From a checkpoint of a small transformer trained on Wikipedia.
Size: 8 layers, width 192, 4 heads of 32, MLP 512 SwiGLU, vocabulary 8192, 6.3M parameters.
Architecture: RMSNorm before each block, rotary positions, no biases in attention or MLP, untied embeddings, capped logits.
Training: a variant of SOAP for these matrices, 110M tokens.
Each number is 128 + 32 x the weight over its row's rms, rounded and kept within 0 to 255. Layers, rows and columns count from 0. Numbers have three digits each. The size before them is the row's rms in percent of the matrix's.

# layer 4 attention query, 128x192, rms 0.133, rows 46-127, columns 128-159
102:109155103124197121094080103150123118170142128120134134166159102202105153110166147093099207113198
130:104119125116141136117112161131156087089175163122195143162103134123195193134142149130098119163157
077:114120123152144138155074133112139089166133086090145137140126127185110110078189084196120042169098
074:096110127082140141153152119106142082105141098200133123116095123143086150117118079197109113143132
080:085110130147131133068115134126149160062089186124159173167136162053209124110124141075140169123145
085:119117185112161101151129108106163159106045115068155157091147147096168103121125113155107111150106
098:082131065087122106134111092098075189110090133126149178145109128148161131122094056111116188170147
084:130155123156104204230140143178198051112151119128102159175144119064101154154144161087175106063114
102:145133116099109119175078155103116066130164082144160082146166106137166142074093133207133081178081
110:186136094168136155132180160094177166135102163136118121147157135069070158164153173110122127085198
121:192124147055095099157133138104080082215115066114082115147140082092175087150087121137092166069135
113:081102203116076153195166123204087080157112123134156094150159124059099125165138135095107147049147
133:116105180150113116100105185107149060126143142061169141151148138088141147109075204044150074170121
113:120111172089150160157083129173131126129107143154134129121083112076119107187180124203093118142071
110:126128198080116133163187116084138123095136115156148137161079111139125101128157131055172100082119
125:133130165184135078169124120134134127115198128116102098110126124135106124156147189160145086192161
110:110162135079172132133097075198117132106126196128130149148192156109114104115165125123097061116098
123:101123109145164141114155187176132112098106112128139122067130138107143129125117096124127132107135
080:105153203159093135109110136063151172104142169164138091080106145173117081148049196118188115139100
083:143134080160141123094161137110167038143101108074079167200118099108132123122107120118167111053131
086:103111111119154118104158094106160109138076142075069165197161114104159101122200065160081176134116
102:104100084116172086110142138094156100097070122119111172185121111170121144119127105115097179113110
097:124156121085108194143102138089117113124082159112147124144130172157159159119145141084145185106117
089:109180161106148126193192111093139093156116152094077146130110084157131140102130125167182107129090
097:074113138132136134062138123074144107098094101115165137074124124100148074106110109086077171136157
115:083143121151112147137121215113126101100167095130215124130191197149101206125105204135171090164128
139:151110160142073151164126128137139142146138142133060081088143133135060128148092163168139103129151
096:209100146134139118121155084130122135187116155148119099146085092147109113122120148082109160125117
094:166135137120133134114152116144095155124055094099119120091113117107084129113100112060080108135164
096:193099140164159114172181165064173118135180145126117122123181107145098099089087116131108105159128
098:150122106089123128137121119141195094118166121179131140105082188121153165140163121125141123212078
098:183117149143165133075126091181254166101094152167074133114124160126124126201129153139118102121136
097:114104105101172074117108106076067151170095108102101138120127079148139086171122085172136127119121
098:112142104142127161149093148161133114138146140145090111171120141146167143181169111154134156126071
109:099128122088128110190096174197145140179130142089160119090136140121169183087195117145101097123177
087:129038141138180076070126142088178124171120111136135157162119134086173041131160178102077166095104
088:157126109165175079135151138107131111131107108163074161193136117065143088096126122083113120081118
073:147095201101126114059182137100123180133156148195095141143099085106133125142129141140159066088126
079:091093151117141143109101131120102082100122108158111122131091088144119085141134113127135117116058
093:139087084121111105068088131086088169097088104100122115182081105109152122155102098134127175129151
104:132049071164137136130217088089116180142097060137119112142101106150095144134149076077096156066108
086:120073124085157216107137124131152151098113144145136131116142150146167155169077141137131132147165
077:122126155088118101134088107149100074160113163101114156090159159113124191170179145198128090146103
112:198143157127084171111110129128103169164141126129155121103108149129142140163070167127124120090186
098:108092247148167068142135086161147093105093094115090124165118107143177169086146103112097095095103
095:152142150199117073097133208149126127126147150158135129162167138155168121136109053119137090149103
099:158143144153140137063075130102068146093127141136197112104092133119152123135124155091102137144124
096:092123118159108102109101106114163091098132127142136165098084176123121173114150162090159058133130
099:122181147100181143165149128155170175087182148151099199086146118162131155103134125138168093154121
109:161109143123124190162132092176138116140151118161172095158164170125110174148192148184104077107060
079:155182165143138133169137072174111069136131133165148123126102128131091101073132087097082110098122
073:145099146153117124118091142093163142087098147180108101142124126115078185157168140128180122147168
083:129102117149077145141102100110117143132137121084174133081157102107105189119130142127117145115142
080:059135082103127140090090173152152149091142124178104102188130178147140147115143119225084135101115
082:168080119188132089143120096098178169135101104080084092196099177142157093169148189165132156090092
087:099106108127171104095140122084079123152133138074136123091100155138097135072161124162145125186111
081:128127141129066143161150139123193053113161154154088166140168129101120065147110137126202113126165
098:170109167164088120103151159095142110106131100143087066148107070114160096136085145174132162114146
109:156079125171077088143135167128133122143177117125087135135151091114082126102085102097124107112207
105:108129122191123087111155101103209127105145134119155140127120160112200154087118165071130153154096
090:147113124138162149080107097166139123125137140124110127152106179122077165146173142080135090127129
118:096120102043122147138126127191122112119160116162140130112089120092132104153135076105174119138095
101:151092149174062122106109136114130105130147111099189121148097139109111154098183163044172137212089
103:160115121111094177169142125073054125117103109186159115145132146174154118151109110063097164103103
114:094226085175133145141151125124141087129148174170133115147178084151095102118072099110171121126134
107:163177117124117138063202140071102123148074097113108124143088144117107113132132093148065202147153
074:093187140101146105122124137164120079085140142047154108067114072100107138149131081134080126107137
077:180095115209134122128142154134131128149129125170135151152031115167127083109086110138134168153117
065:147173070206116136172141078115161128099149129138144112146159130141104090192210147176108096073176
074:108109089155142132132185174198154128118121094189132130104084158116140130079119144112078170168145
084:152122127149102153173140066178133137190112136087106120127131179157099138158138176190156121120089
086:170105117152103118157135074128118134153118180145118136124082193170159133117092142184135166137122
083:107128133202137140090067131136131125077161135101107130150086111107151125101178098118164081152107
098:179153096192130092140180099099165130147123173104114173158140131098114098102104092138116149108148
102:114116120120157131141144146170173151105167088115115133074107112112151126059167119134153078127144
095:140124171169132107135126144112163110115100117150068161177148143101154075139107167165158095104111
102:087069108099178142055113139125163081101075138150156124075145128074119139134163090097121099099115
107:130118117142154117100095212104118149102135181096191139167182104137128089105092117125160140132137
122:147086150114089102157112115105153133135090142102089130152095143110179050141107094140160220133136
108:129139085162130136138136178163132136149171161160114147143111139103175115191153145083181146091151
115:106112093116174141158196064175167107166091105180107142142162130119129115123172097149089130075155
089:115194116193111119107131123091102172102150145144127131063087082127153181124142059132165102104143
# layer 4 attention key, 128x192, rms 0.14, rows 46-127, columns 128-159
099:149140154134141082125163129148133099175059106100118175188138130151073115147123175150117133191152
123:122100099150030141141164126124045226118127114125153140147104095128119133113128113133185104114095
067:174188130070130140133096123133103162145107142123145101104161188163076142118148143187106127194130
073:172103217068135166086151118131092136132084133078113118184145070127124117195131132124082125108144
084:171179087122163079124112113081093167163159109138117149145085099108156114095085124121174168046122
096:145138056183147139102123148130178116102156140144132172170070125077171129146126108131138196116132
096:139104087145147121063112138069108147099142099158153164136116134125191162134123142171153166073137
091:117143145097158109106119128111149189145172129166153129111127130141115085159105098162155137132102
097:138086162134076182151099164170108091171116147164089155133120154149069178099143106111131098095127
139:160165161111099173163153106139139113158117142101104040141217084138056122164136170131124111093121
112:208105141106113133133161072065147105157052162188123101132167101039143084181116139098129097127098
114:166174145105136172110135116107049143157151128152139141166132153041124141116113096150128146146110
109:129121192109062131159140179168142093083190138154126151187150130095150108142058102118150066126078
109:159146075120148137141195077197222124170156136063066161091142155134066097097123101146093136200123
110:094104116145078159130093090136159207128156144106135190144150170074122112159119145043131148079082
120:165171136188168175161123125195073137108130112142147124111106145114123156111100097110085118152202
111:078124118081139145110140162172123156181103106117133124098128103076125136174085074121065134098201
123:092185172120157114120171080134124109127152134121100198090140135159091142144145083138144088147085
092:071108169112100145053121086083116103122120136134142130158102115061160119121094108129125143098116
091:143161175164107118115117086129136161120150173199130109125143123132099125114117113136189122094134
093:118126195128123107120118150117119134139108148186177170027177134164113138142148100126129131160158
108:134123165111131093119157093124121109125101153118107154119085150134153136117126150093187171148117
084:145156103154106137119126173143153125172115086138159071117175116193135111107029136121146161126182
101:111128195114167073117105122072113096118123181116106175111093129141182102103137096079155163109128
107:101128134101172096071093129174168126100151155094142173108104159107167097070114148096177087125137
111:145103113185138144166102132122082170111135118136129122180149144158110115111153154096086089184112
098:170089134145164118100169087117110067194131143173063117134109094126140114168129089181097109112153
148:173157174146078194168128127142069113161101092128138070161176140144113127171135169142115096127128
112:046085104128197070116110118170151079116128159094134161101093126126159137114104101141181157148129
093:117152153095148127066164082125156070082124124139124121109102121160147105152099095198124154166143
098:153132102182092186144166138078151112144098122161135088181126118170106081130109081154156140153131
089:141151044196123129109177164178142145106103154141127137126133088119140176069155146130159153113084
097:186137128134075147132128061083134104161140136145143085137103064215117103143164083118071137137128
092:151115148133098129116149133141099155152111150194151121121085127108167191117128115138128077091093
083:123131092152117162108112121141113128110170117140122096181126171124066150182128141172130100109086
083:147128143158108148129188079181176131111117154145104181071132119170120123090084116118128089098129
085:164124072100127083115152075081132151151113137147123102105113106139146145080070123156135137110159
078:147118128111156080108129145138083101174106123123118112137126103145123107122138103150091171138147
099:166201133087085110123125122112137109213142132144146148107112125077136065109144152031096133110153
086:079124106148115173138170113181104175167138140121170116153095121167135150093172136134096150095132
097:129109163081134139086138161074100128137107139145112065146159122114146186213093115168128187187178
098:111197113125117146117138193110156101106161094111179163117169150086107155093155130074104121109154
175:103139130128187071096123143114165076116112137108114206100105107127182146064136102116139114159122
094:065091101085143121113128046091150162100085121045125116129100170149107102113177148116103145129085
090:121105152145126103175123141107083097133152128096125185079179148148111140131154175157163119159129
095:157121181156186136144121135133196134136188148132102148048171108137095133140153082092113068097141
100:118127107174143075082137112133140186157178124106108127147181141122108146143098126108188141151131
094:134121092187106157116111160124081181106163154136150155103091158163120184142161100143125126108078
101:106149102157103194147125129137143120114132171108054130125100110156160061131109113118085123081102
105:119109153140125101134158100174115199153057139124175141123090131127106122162112105112072172122149
071:134134135092164121162117093195124078142094142100096129172098179075121186068080152097111098101134
070:148081109147112130096126113141099127080110140142140166128086101150144153157145091093078175139134
074:141163143082138142159152109130147168073081138139117128121177127135096141104165155145124143162139
079:106098094136137156067133140132110137118104125117086098128160198200089148157161122127087148107185
075:111102171140115119164131099102162159094160066125186105155147120106118106124132130201104121179086
085:098074123046123142114144143173188143091163139102170144107163096181151135076154113107143139142052
084:126142103135151083082054132091087158162068128132133154138076092153122143134078156148130137120101
099:117123181093144115119160118050168087127092125119084088070172085132085076094138158159111115098158
116:140174127150119110073133130142096113184156151163121149133142072113108192130036088120114135214165
094:133117159187108134147121193135069161101188174128138111107095169104176092132137154092148135103145
082:071108091194043142098122122101118134080131060133139063113129194138109102109141208087121108076153
098:116128127173131173105156098242166092180098123167161120125092050093178132159094110135103102141044
090:147055141124013134137149122128076127155117095080117136164138134131095160075098180106138094193073
098:126155090158108126108186128073143131136154129140097176149082122148192113161076117120112227092140
101:135173126102132181106169083178114141132147097160137171125159104127127125092139100087091091111138
096:112107098195142111091088125143140170125120113083179122092130128057100157097143095092137172175175
080:128125099113124125070127167158126094078106139098161114131162121117081155126066108109092058175085
067:134141138134107083096129142090120161145069131153118135140139148127134116107089116145156117131102
070:092124129133112150122164104156138134084060141118190126141152136118099084149169137140009161114077
075:119134101086165106158166186141151088127121076194116129116117131175181119111101109158228112104141
078:123113095115111099115092127143055120210121112079112148101133138122148110106099128159088170128174
079:133122152144145146130133100115108154097127172116139147125120212112112139095204152151160074106123
088:107098103154146125124144140070194133084190116094100140153170176076100149110083117121163092065084
099:128106152075118135069154143137142073201153162165103124120148161108133059145063179087113157129140
095:103204048133128098088160106146146103135197125105141143088117096125185128077112061125169112165105
098:159132138213104122123140091079173129107122097149099086120141182072108104156108174143151088149152
092:111142065127162129083105102151191087095107126124165104131180149161090105135155117156146143124101
096:187150135126174170092111148114098112150054132086154120168087112053160113010130173094099143168161
106:122087177178123115138115111108117131093108138139109119179124161139135071130105162115085196180177
103:052123176119106087108114134192179127120159120110130128108145126050180138166168139135109129071181
104:128147117101173171113156057124096179119043109140104104114123135112130139168142140186061130136128
086:058132070090143097116158143139111143138159159117140107165150110146099126149106131177132105137175
# layer 4 attention value, 128x192, rms 0.143, rows 32-127, columns 128-159
091:115164143118164073143151108139140178170099109173125110101103072097163077104072136120101138158165
085:188117108170120102136099098119172141113098165135115127129150111106136106149120146103087165147201
089:099120108187124142132095125173166147135107164105110124108151167157104074122102131130132092160112
096:143153113051131138051121165119159125135122148191088130180155071112070166133103110071163170134089
095:165140061095104147125167113081124154063108117094107139127143087120135133125178110206154099169140
103:099148113119134111128101129107108145111102143146138121106130176100130146070091119101099174196172
100:115123136115117107078124104062102160151084135174121119089175179120137066158106124089134172128119
100:105162116098170133112138131118115180093115120136179086216168104179124118150061182141119120143146
103:097141142050137127129148106141129124124128123103135130147148166119170167173107106165063111138093
095:133048170037147138103085124162106063128106120101166117093149131114130072167114074129133095149120
099:142161094164115108113151141158154118149141136122182135111089122144090146100074132129092122080115
100:159128147109086112142114078090114150149090162092140111175121197103128142101156156113144126150168
101:104056083143125145074078181116093074096088096076111131135125149184106147096120150187098191124153
091:171144144117137124145130125038153204115150165113116114198180158093096158140078133228144132180094
096:145167147097141146164132124124137135115176130142143151118119107141161112138138174164109086177153
094:153133130167136134128163082154137136099157099135237124107160146051123131135200111181161160117137
090:132115165069146109124134141131127106157134075094105109103135095096151165176164170134113064096153
088:084159104099104169102112204105124111068140168137171133137106119160156132110128149086173234195160
092:147140158105141142106129120150127109151182154131114117133158164164179138149119126163127161138199
095:085080197124127161102099091122149153144137127092110113084099173060081108148126136159124098098135
096:124075186122143139091109123129107177152144157092117135174162113042164104134155149111144109037148
100:134139124162165110154138142131125125100115137112176122156098131138165087134091140150127146162143
099:120064107172108088077094114133125112138130094130106131131128150034153131150154181062099101102084
093:096104166090130115176106090157094146167101102120087131118107097106130092178115147108119149107077
099:118092092059141128074190153194098108090128139088212147063118158131134255093150136156101082114207
100:136084166171137148103161168170096112180093098160138150110072134116136108148136134112082191189165
104:132098117123155099125083177118118125150106097159094141207114169174117152104088119105135108165188
088:145095124163115106155087144121095182164068171149151132065120181102135185124136129157096105103156
094:121142121156109140189093155093143127171106097164140122151093206050184142121087150171169181115093
097:100143148109139101111141146062156142061078142100112134087131089104150086195148090126108080130164
089:154130106132100151121136149104142107164123159164088137129161116125110163131132112150129171097103
096:082110125110122102109125197119146116151123190144095084160100139177126084191155110063157149147108
094:108091151150128128125128138126089113183120164161122108121123083148097091113129102078159130081079
090:113155168094127118115133160105187137115131128129076113115120080170117137129079143149127097110107
122:106089064115152135122086113096113093183125132165088121115113158163113106193127134171164158150136
104:125119161091130128146127130146165130109114177147111174084094110141212110169152139123101121110163
094:100145142099140131142085132081162138055132167179115148163147110113152133137118124177108137164144
106:138140116117152098142157087092127129103088119115146090076191128180146154164099129133149111162144
094:152065125097108147188117113139152107097096121119125096069123162128118145136183136081156090131125
087:122066149208131156118102155089102215136138107127099130105143117079118157105100136162112162203156
096:057155102111128165182121049089155183110077136100103105154094161169121103129130209134153096134099
100:169109110123112110156034154173100125095139141104205129141084109127108175110122142167100040136110
094:102042134175130152136127141210110124104117146108121096148144157174155097148095116130090138126056
091:118137150140152094145137165127132155127143122151124088151129148124183068150119104166070098132147
100:130147175082142108153080111179076150180128054070087158159104118143091136109149153121127091134122
090:123134136180115096062107176174122174171143081131116117174117166057119153157088136184145155121139
098:127071161110109150143091176168096141122099079123090133120090111152055106119129110087115116100206
108:116111117136118146244153168171119132144117175107150132151187161150168219111075122064166145119140
112:129127095130137079068163191107126064111132132137118118112205112105095120105133088109150133120104
095:136161119144120117123085168089148068176149110117157110121164182048057141113151115182115167184114
102:125200091085136122155137174136091037187157145126132115102206146046094182084096073139135179197139
094:126127154148151122161120075137136092170109151156069114066151076171162087195059090135140067130072
102:141127054107140117190101144088116164105096114139159127169109111094109106151171130089066090063110
089:152079103054105132095197121105158135173093107127126129154100107138155138130079136132122115097160
107:139101107084136122075150105119155088138177143167063053074086104100135081134131100144132159126122
095:139134098134152142101101113140086172127121115128103107123050145239124091112137162149150132064138
090:129109164098126122144136158125180104135141101102237137115131169148116140107105151102151101105146
092:165154180134157117176122172089083129125138124133130160105161133148080172110082169072172192165119
127:100090144215126148123134188118144074104131179175146134136149086088111142117114046135117102102110
095:145138097188116144173174099104040127129138101165134158120144156170108149131160108145123155121111
099:132165089102092141144088102106145143124126122089178129167158121133117192103109149136143067145171
102:121103094068163131089122090132089093099151166137144087133159114104133116129125103183142130164144
097:114110127092144149130137103122136124092090122115110116113150095192154071186108168174070178098109
090:150113067057084120150097175118139066092137097097150144095103083146136173114098104107143164111129
086:160116152187146150154090124084130128115134125136201121133062156140138183091137168099144083153124
088:158098169138154144165120150136125118129096108119142147142115171124102063146184165134122085079057
080:121119146121122099174095172071093147095128157059127126162120160162126061150207152175117133133157
080:159109109026129153166131070094083098107131059182128105119117114063182200178156121154170111092112
107:122104127150123125150143149080162126108125155133066127082072149151127119142118147131192120119106
089:143082193085129086129112134163106150174136141101107135134137150079173186110056161100085125156122
092:137105064145136174132180104157133153123148127093097124076123094159112093161125091165141139074128
086:131153137095134077099113198133146102115121169116135101110178124129153104063154142161135105127128
081:134080100147141192115119083122114139062095147115138127138177182136145122129111180179118149179158
086:103116076106149065111117186091146159131159163092110136089111151115133135172131117093135136134165
087:122154153145122104106041166084133155097154125106127101143130106130150156142147165117213130130120
083:144140093154125144130159166132081137137072192131119117226120117078104137119142156172127157123122
091:135109109092114137110145123160173166089127136119105148141139137168100181129093156078141127162127
078:137095115177128125160063102145133140144137122106123079143059127132169122165100106116103131139116
083:141166133180130118211103151112153169167134119141100138093188087116120165153109121149116131128109
087:136085141087107126149162184161176109162125125109080122154129158069126074141131124152130153057168
086:162151088131099086187104153121163115112131108160133102122129118170179129170186145187133155129140
085:109185116161149131147122080092112110146090131134093134148072097130112144145095130126113217161206
094:090077169174152133099071156174104166125100192121194133158167117085123129141126114123099154104145
080:147171112172131142068114114125204169127152200145142115139138159089130049130092125091135142181109
084:131116156093108158074149123102104065168127156125114162156182102122125141098096117153136104149083
083:095080139111120168112086155135104140106152170095145118120091155128146088149144161167147122075135
087:119188101117158115072176120131145125107173119072106127070163059207094167144149114134055089183125
087:125064177202105144131118102132077117072082150098116134123091133146151096137122120134083198160135
090:111205112169134135129145128148132100118142163203114165077085113175152126198135021135134107088147
080:124123066127114137107103184097104126107130131148175123111152123139118216145138078117115144161100
086:117170133120124133113149114187155046072130185207144135146225061038109129138167103200137066164141
094:146140089143151111156165133163150089138119112149104135096115089111112076122107097084117173091143
084:132137176150154116189110068078116095162036105103142104143092118113163090135152125087148160104145
087:098124152115118104175094114073110175097138145053146136142137172111113071121183180109145116129133
085:105126102127163147078113094073096119177100109129135150158177164128135163121181133132091155110088
091:123123106058118158165139050151144107132170140127154123070120126192117120137109114084136124131078
# layer 4 attention output (transposed), 128x192, rms 0.152, rows 32-127, columns 128-159
102:128120137160130058149152135123114169151165144120092126140087102103174152091097140146138096140140
089:176138178143141124131127108046122180095108071115122188132078138142118138114125140158107154098114
097:146139125138120074059062092062106112125076129126101100151141106105175083123144139100088146139083
099:166143085125180095092142158118075160146094130102094040189131047151095098089129122114163114179162
097:117130116128111126115125109088140111096087098138189144145118067138134159108094050138132084116131
102:100124123102041097110093132086083105136130128104129139178079182134142158123111128082177086107160
104:117141110112130114062115118092100092144090096166105108136136067116122127136116134149136136056131
099:164147174057116133059126160132098133153155160112146101124129106130147131105104155127137171083169
101:093173164133116136168144096145141139152120149142096109076094115106162106196151099120113130063063
101:096132153136169120079063104081148113147066152176155146105114105138155173140162164062175133087157
103:078093117122148062134179161128142148119147172127189098120092188078092112214112183157128121154108
100:120140105124097121054136108083092165135163091086123149117123130136149149151082097107176094094134
106:057136135102143126134130187121093085128099107138139110180177143153177137138108180156178097171168
092:112134189095124146129140189169079135089198146112129087071108095093092138130081163202133108111133
105:171089104138136178178129123144126103158112173131095178110136117119179081083114138072080164099151
099:196106194153116165120063152149141188046155109150120128099154161091150093091106122128155162119167
094:140115095154120088168121110120140069187130105101145151095168132116119132135123109152121107146134
091:131156081151086094132164128174123101099115124106099156116155126155162165090124199125207140181149
098:154177161109088140126119112128067145132170124074120193148165119144218106156081148133105066134158
097:116136109119157131146119160094127134168044162113108163090150111152150112181144143130103161042130
102:215088138099119162074139156154135162182157145112141096139181138126157181170079068102142126050130
102:124109069165096129145076144075086119119122124113095162055070150142078155128122134126115079121164
098:187142133146107117141151077111133099141145159151141093111160184127144143217109122102094144137132
096:084143105138077179116151103108110111154127180146147161114131103118115158157093187126101108204123
100:089110104111102169115137097148133162086092120145169125196126150106152155103110102091108108109124
102:128118142173126175129148187120158153140090064150128156159142133145110093124098111095112181104147
107:134117134115153068089124205125146121148119107110124117120143092083147125094111146154121128181148
091:150105111104088117119152117115163107140105104092101095103123150118153138152065128122092141141125
101:126119192113114147111126106133123089135109181063103082135075126169155102114110109168134162120148
097:143141117142163133145127100103193085131055084105074152093161117128095139140090116158142098142093
097:097108055112193132119108165113163170123154137099119076147119085162082166147169103119192087097164
101:170127141102171059123063082110100159127127102166103109130111157111154102140174105145130089121137
091:137101085135178129137144131087145128155116180088162068147084168098144121162071192167163105152152
090:159156106092180170123153144105175093139152092128130123149103106170114120181116101145118132176105
123:118142110104220114108085095139105150138130131100093081121077182159150103196145163167112193119103
101:071091144114137117145098085104107170101130107082153109125149170160117108134131146171110116043130
094:127129177094172083112119106088150140088107157200149150161101176128150119121102093130081120110123
106:152148153124130183141174129159123123112130057127075139111127092125126144172113176136126060158072
089:130146189152171119155147098075090157118125101123128147108139101153147094140145172196167139113065
085:160170159154134123132126114191138099152087112178188130132150118143148110160129115089147150132101
091:107130109163136123184090119108103140113141122128108115105154151117138075145150136117137129205155
095:115137132144158148163072098158143118056117165185156121167139072107181072116099070134083103139102
091:078142164098135175111119089069118138129145158163132077093161141168069109135121114128129121107125
092:141079124098135133130108123172148149163096083185094105164107150102125094146161139160113079188114
098:186121127148139145162115149049139164122122125154077094109165124136145102171189123080150146120114
091:141143113072166139123074109139116160127111141115070112128159144105126037151038112149191163077125
095:121151115126116082188087141021147147144112146133150181156160071078040136154150123132141133106134
098:110135160164035117189132122162159153162184144122106159107161175170100124129151085144123137117144
112:129140141147094104120150191108085108121122111170140122116187099117113141082162085135074097123154
092:169112130081204119116130133141108147123137186126088123120114106144117156142140156173128160128038
092:132115089160185104162115198151082087143133142138088191105115113076109145125148121090085144142172
087:094161150104208143165188197141125116128170129136089085161106102147180115097092169167143123110202
097:118156140042135099046126059104113115090105090076077088119104134159108129119130113129123098135060
089:139165116107049120119115144102075157144112101141095113131129140133160194124088113119143105190138
098:125107141094193107114116065148101179184086111135132139197150183132154117131125143129126140087152
092:131118124117106144099115109066115166134087157083170121070104155136110126131172120127170077193040
089:094112049159088069143208098138158154135169110128097160167118132132121175134091102107110084095108
089:196142136162120070225195141068092164197175105113163149166180082114090144117107083125117143143067
116:191155105116125133080130134136147115089117182153135182140172077114090134038148102140096166139135
094:105096126120136117122102102118036126147145157118113135139130151123112148105133118114172115158147
096:137175080168058082117150225177152132134107118136097176143115142135091105063140144113140129123097
096:147155153124232136106130087148129106043087132158123159143112129087058121120142148111123129107154
096:120127102117189123079104103115084101079106145047119087135152170105100114177160177114111176156126
088:094141109121092103171099165112132140134202123130132109086096152136117115086132170129109141154153
095:058109073081119134134154151130145135206100124146125123159181098112154120161124100097158160113149
093:121136130149121127089102121094181129132121147110139075151155121083132133150138100098170123158222
089:106146084155061139137148133159141079153169094113097186076104078141136134103044128144126105127127
092:119202170145151077082076148090169177130142169136150156137081129118118112104125111147128096173130
112:165143071163092132167160106131182109168113134144169170103190107146077158096150079087087157104133
096:106136132147115142126144071137173173060060129129122112148098081174134139073194104143115120110120
096:113172160137125138122119192127148049134148168112143137143098146130143103157168127108145127222130
092:137095106166099153119094064102107174140147156173134103101121182192118147091126072083111096120136
096:128088124139061058163155170135141155189157084159131145117171093103099152161102105056153051085173
089:127119159113145167181158077187083061135128146218145170092175130133089116129120153141106138147080
099:125108135089145101152146112093152110160116140139154153150154118155104094111142105160062157122111
092:165137162197116107214162093110161124141168134170146134040115179120093120208105128145113134121140
102:098150132120155119090166111113116113148109093123114159090066143102158070159091127190100107145092
093:111114155094141106143141114121086121124102108163129108143103137154138127070139123123113136085190
086:143101101136144115075079062113143125076119125136172164150109155154088095123122092111136145149166
095:234138113196162140095135093116108149120157128134118152132120101199094185102141112154076099171106
093:095119165131182165077129168120008168178118193119150104113127122143058158101065150129058136113131
096:078112155169148117123142181147137081104193136105136159065113131157116138113106136138186000071085
106:148167116161092135148150110109135100110166031156126131094090129172142132108119081161123118151111
085:099113150117067212165152147109130150068140115084101140111116119160153178116140110099112103175143
094:127126122137171136099172083140151158131121045126104116105129124135117111109220160096150105134155
085:137130122145034101180156138103156146114177094157161119127136087122128123066152058120096175190098
097:129065161174101097159039146177145149120097172113162133143094195090166141114111156069202176099156
092:109120087093083124127102152153158088109177119155126067122152086152130163101139104162137067122110
102:119077127107152080106113136094112114160101117054111054114121104096165144100202199111177163136045
102:124113182070113157070103102142136156105109108109129093129089158100155072148097187127154123159172
092:174081156113126152098107090127123159136100082080123084152046149141173121160109192108083126093107
097:081093106147170127101131124079136126149132144133108132125167164140126144150118140130123097148125
097:113125110154150168090185208082175129087179129146141178123103148112118174086134059137152115090130
096:113124103162159167153189135131111129139141077170114147083113136171116176110131097116092136115115
093:178125122142229144140070178127136132137164137229140113137099072135180119122127133108180110114146
091:135115143130094097087130177114122138136099132166150107206122106087159167127134188138099146109146
# layer 4 MLP gate, 512x192, rms 0.164, rows 0-18, columns 128-159
096:166126076176112124157148150042098135150106087101119113163058038133125128118142118124121099128135
107:152070085148111048115088190126141137142149102131094174142080152179138158124126136148103078075145
099:078104162138124128114103117159151095099160090121133093118121126119097184083101090069086194114073
107:106193145081111157177164164127121134155056130154101143157150105151137184175175089000133139132134
102:101123088120153139101208124187143130152093105129125096136076148149112150088121125091146156077116
097:175117099147165090149131093089118066113092164091090129065111097145167133091136158168160121022093
110:121110124085170063141087084158130122076049112119154122168096119114087166103131145061102129064158
097:133128103062127129152130106135122129121178130097137122126097097172104152122128098164080130103118
096:128135201057121133123093084100121109112136153156125145120129131098109152128165119135124109132134
101:132137122211168155120078060152122065092124211109145175158067062074173111113103075154158122086118
099:104114057119126093145149133105122085150108095086172122083134122164136110137127111090156104156037
094:178082101125171149164069170115145147177141171095085132121147078145150144132098106141153091124094
106:149169129105158135113194129132151094133115093102112122092142088139111120062160144115107135114130
101:080109156071176086125120108074118117127106128086126163089135113149021096141111077133123176066177
096:109092121143176095092117118158045150110088107123182139168089067105157133095157144120120108089096
096:130120122133132105135135165138159159149115116052098129123128143145168084061126126071135102133123
090:097156096139102091150129155171069134100163070122153198140129092150104105110076098131135093094140
103:110104170124170150115073148090156176120116185115172127128146141200100173096112119114133176149065
096:159049188135080109115106098149186123115134116079179155136126100120103135151225113086122177117081
# layer 4 MLP up, 512x192, rms 0.162, rows 0-17, columns 128-159
097:123084147137088100090098132101148095113126152145179147099131157129133091164107136147154151100179
104:096140103150088110105138107150139103100101101102099120135057166094131071134114123151114095126148
099:133136139109154119092143133131129132139101059144165099112094176181079155114134108131133194115122
100:139151119082150113076161121099107112176094147126142090132162115118152166131160155130140105153126
097:130178145110156098150114102125079125110122159141101170092113112134096166164114150110072180072105
091:097118071124143071066063119148162081105139154138125118136118096142070172127164136126069138105176
113:180123128127081054130056109129137104149093150139147150109151112181097133091126145113145121153152
101:159190168113129090114165154179149117150060126171083104112171160126134163124092172096087107151080
092:142133142166156146109226171112096147160119099174121062111079150115136199121119122104105121094092
104:129183067187088168170114114110109101124152157165122139122134122161180158150179101135102095145125
097:119078132116146120170108140194134113084109110146124096173154190144083128114127158124095083078086
098:128083121127144158160110133145114192115055156139093182126206198139130138064176137144118108067142
103:132126107139078106167060097124164173133149148113161184101122078183143150117119136073104107089166
098:141158125130165075102139116117137148136072142170151126035076119116126130080166119146129071155124
106:090130136187145054167142089153143099113150124130136105064131146109145090122158150061165161079125
098:065181143061126183074155099164151113096120107140070176123128108150157112061136096159182091107147
097:193079123119108104169118113148116112206139125161083109090194122137135079179134071144126130167151
093:185096096103112134121118137079093116136195112081132089100118147158100145139077141128152156034096
# layer 4 MLP down (transposed), 512x192, rms 0.158, rows 0-17, columns 128-159
100:111156129139156155132141126125160110109104152128191071129094143164128139090122122200170183141073
100:181213120149138069165146192123145106110118091137117083121134148116076129163199125088144135166147
094:065158169116094169125141109143129090115129144116149156119140180122162135096120143144120165102187
104:099083132110149147114148165154137168175170106126158139096210137113062100181125160153147120088131
097:142099101134094179105127068126116108111176161129159086108200081114115104162141132112130147146112
099:112113123131062136098110141049148129156124103119082110101126121085133058107116164105173122067059
111:132140139144138179143113123131119117172158127129097092137119138127094136139139117079172143182179
103:116130126195219126139161139114117099103106143137164150129147146101176131124090119088171102181117
096:118112129097221151064147168101127117142126098154123121088172137161126136120160143121134178090147
100:113137081056127068099107102126110141127155152099089135077148162112128126245131119099116120156113
098:140127084111229145132138112150145119089068106137149139102152131160153114070166121071138093166185
095:085152166128114124113120103121161155138147089176096126108148063113132093106129119078127139104152
104:169154137155199163126125134125149146153105118122122148135120059125157132121188106118119108115055
098:120144139182061113134104131169125135144085157119104175143125145117115145185106186163166111120092
097:165196130112161120121082133123111101096118181036075149105137122148057148164093167138100123186154
093:145110147105139147124185068133123132129193145116103177150085131142174178133147129159159161067109
101:153137100126187093087183089142121193153148168150099122167077134135142095109105123090149096200133
097:079077079151123167076054111131153106129075124105130125128135114128142102140108038166099122157159